Weights of a small transformer language model: rotary positions.
Each number is 50 + 15 x the weight over the matrix's rms, rounded and kept within 0 to 99. Layers, rows and columns count from 0.

# layer 4 MLP gate, 256x96, rms 0.128, rows 225-229, columns 0-95
47 49 54 49 27 66 58 57 47 66 66 72 67 51 49 81 61 54 52 58 47 58 18 46 65 55 48 81 34 68 68 36 59 52 50 48 39 58 31 35 51 60 48 48 79 52 49 83 26 58 56 26 71 52 82 44 52 44 50 52 63 69 56 31 67 78 53 53 71 76 88 55 68 58 62 53 39 48 56 79 39 43 60 49 35 59 64 42 66 43 35 67 37 36 65 48
43 35 62 60 61 45 36 61 47 66 51 64 50 47 41 53 50 34 51 51 42 33 61 54 31 63 49 53 26 51 74 26 32 26 60 41 50 52 50 31 74 38 52 31 53 37 22 57 41 41 75 67 20 52 66 47 50 56 09 46 63 42 48 42 55 40 25 73 48 52 35 67 53 38 40 67 40 34 67 73 13 71 51 68 26 48 37 51 31 48 48 58 35 42 45 50
43 43 46 66 69 36 51 63 63 68 40 53 68 31 30 64 34 44 68 47 44 49 69 62 37 64 52 44 55 43 53 36 48 57 68 64 35 61 73 64 66 58 56 62 40 54 36 41 53 80 69 68 36 47 52 52 34 50 39 49 79 63 19 53 56 30 26 77 44 48 45 59 30 34 62 41 56 79 66 56 56 33 47 38 43 47 57 39 36 62 43 70 45 45 51 57
61 62 43 55 47 42 41 62 57 52 42 58 55 72 50 50 52 44 47 54 61 65 58 44 59 49 34 59 55 72 45 36 32 56 70 56 24 33 74 73 60 61 51 68 27 36 53 52 49 63 32 48 54 40 55 48 61 34 67 66 62 57 46 37 64 61 34 44 64 38 26 25 72 35 56 44 66 62 38 65 61 40 44 75 91 49 64 68 56 55 50 47 39 67 51 60
24 44 16 29 61 76 41 34 54 72 54 60 61 52 66 46 44 37 36 58 15 88 26 35 19 42 34 75 30 62 77 54 54 43 64 38 39 68 35 55 53 59 47 59 40 61 46 45 87 37 39 43 40 64 77 57 46 63 30 48 63 75 34 54 49 25 21 57 77 74 61 67 34 42 63 58 18 59 53 40 62 44 52 65 56 71 51 56 30 51 35 58 41 31 26 67
# layer 4 MLP up, 256x96, rms 0.118, rows 225-229, columns 0-95
19 50 70 44 42 52 93 58 60 35 58 54 65 75 60 44 50 52 43 36 53 62 53 53 55 61 85 61 59 45 56 34 43 63 49 60 20 60 43 56 58 52 68 55 42 28 49 53 47 48 53 53 71 20 65 51 52 61 70 57 33 37 37 61 78 51 51 42 71 31 70 18 49 73 48 56 26 46 17 49 35 64 37 40 35 46 81 63 65 49 46 48 56 32 89 24
49 57 67 34 59 44 71 39 46 26 56 49 39 73 28 59 64 35 53 52 50 60 63 51 60 47 45 39 52 56 32 82 38 44 49 73 52 31 51 19 20 40 20 66 00 45 37 44 61 24 53 53 69 57 38 31 53 70 49 43 51 50 65 47 64 59 82 41 44 57 47 43 56 43 59 62 42 42 56 48 62 28 76 62 58 45 46 72 64 43 45 35 30 48 67 61
55 61 43 58 66 37 36 58 35 23 34 43 38 80 23 55 41 63 51 61 62 63 40 53 33 54 45 72 47 49 09 42 52 46 59 68 28 45 71 61 51 50 15 53 22 24 71 50 53 42 52 56 50 30 35 32 62 20 38 83 57 42 66 37 33 50 88 36 71 69 21 43 67 54 82 55 61 51 15 59 83 34 33 56 50 60 57 64 37 56 68 64 60 56 45 71
56 61 24 44 41 37 58 60 54 45 61 69 45 56 57 52 65 59 26 47 44 51 25 43 64 34 50 51 39 70 54 30 50 42 43 24 47 64 56 78 44 26 73 53 52 44 47 41 80 51 34 77 55 52 69 71 56 52 43 47 32 49 60 35 81 57 56 51 58 55 82 65 63 67 58 89 51 30 59 56 46 41 41 65 60 77 57 21 53 44 37 48 51 58 39 56
48 63 49 48 47 34 42 41 41 47 73 30 50 70 75 31 45 66 51 51 57 56 68 46 62 68 33 42 33 52 65 52 51 47 40 46 61 56 67 68 38 57 64 17 39 48 32 53 57 69 50 12 97 43 66 39 58 51 45 51 44 63 24 65 43 53 38 32 68 45 57 44 52 63 75 41 70 64 60 74 48 45 38 55 72 69 51 71 56 44 52 47 49 56 46 04
# layer 4 MLP down (transposed), 256x96, rms 0.107, rows 225-229, columns 0-95
28 45 62 61 47 42 48 98 60 26 43 46 24 77 25 71 57 57 45 40 67 45 71 45 53 75 54 35 56 43 57 59 45 25 60 49 35 46 43 35 47 60 43 54 52 43 26 37 47 58 60 71 58 38 45 51 46 67 74 46 49 35 55 28 76 61 38 44 58 57 45 48 46 99 49 74 78 42 49 53 58 52 33 40 50 45 23 51 67 60 87 30 59 53 54 33
66 77 76 70 42 53 52 54 37 48 29 58 54 75 22 54 61 53 58 47 45 70 32 32 60 49 56 55 23 28 58 56 50 50 53 39 40 64 57 45 37 38 37 34 48 27 53 58 53 19 37 28 55 35 54 60 55 45 33 60 45 43 43 65 51 39 63 46 56 46 39 63 49 19 40 16 59 59 15 44 77 31 68 43 35 46 36 44 62 20 59 44 63 30 75 69
61 40 62 66 18 44 33 51 43 13 67 30 55 68 38 29 50 69 45 47 77 58 25 36 28 54 62 70 50 41 56 77 61 46 27 34 41 46 25 42 34 56 28 33 46 36 64 55 46 30 32 29 35 48 70 48 72 58 41 48 48 62 36 51 27 35 63 58 47 49 32 74 78 93 52 43 69 35 49 44 46 73 45 46 52 40 22 83 52 56 94 44 53 67 61 59
60 49 45 36 44 43 30 49 56 62 47 34 38 65 66 50 54 42 60 50 56 36 58 45 58 57 44 73 57 75 45 06 52 64 61 65 38 48 35 53 66 60 20 38 39 47 61 64 38 69 38 56 57 43 68 79 54 25 50 66 47 45 41 40 55 37 41 45 48 48 32 43 69 72 73 00 50 60 59 68 53 26 23 49 82 43 47 45 52 38 53 56 55 52 59 48
77 45 67 61 21 39 21 50 22 42 37 95 37 26 55 34 63 63 60 49 60 47 42 59 58 45 36 67 61 52 46 78 68 33 51 40 46 60 43 51 68 18 39 41 45 59 54 73 35 14 61 53 64 71 26 43 70 65 43 47 53 45 68 45 61 82 54 51 37 38 71 47 74 84 55 51 53 57 50 63 49 51 29 46 47 58 38 62 49 55 55 51 64 41 57 49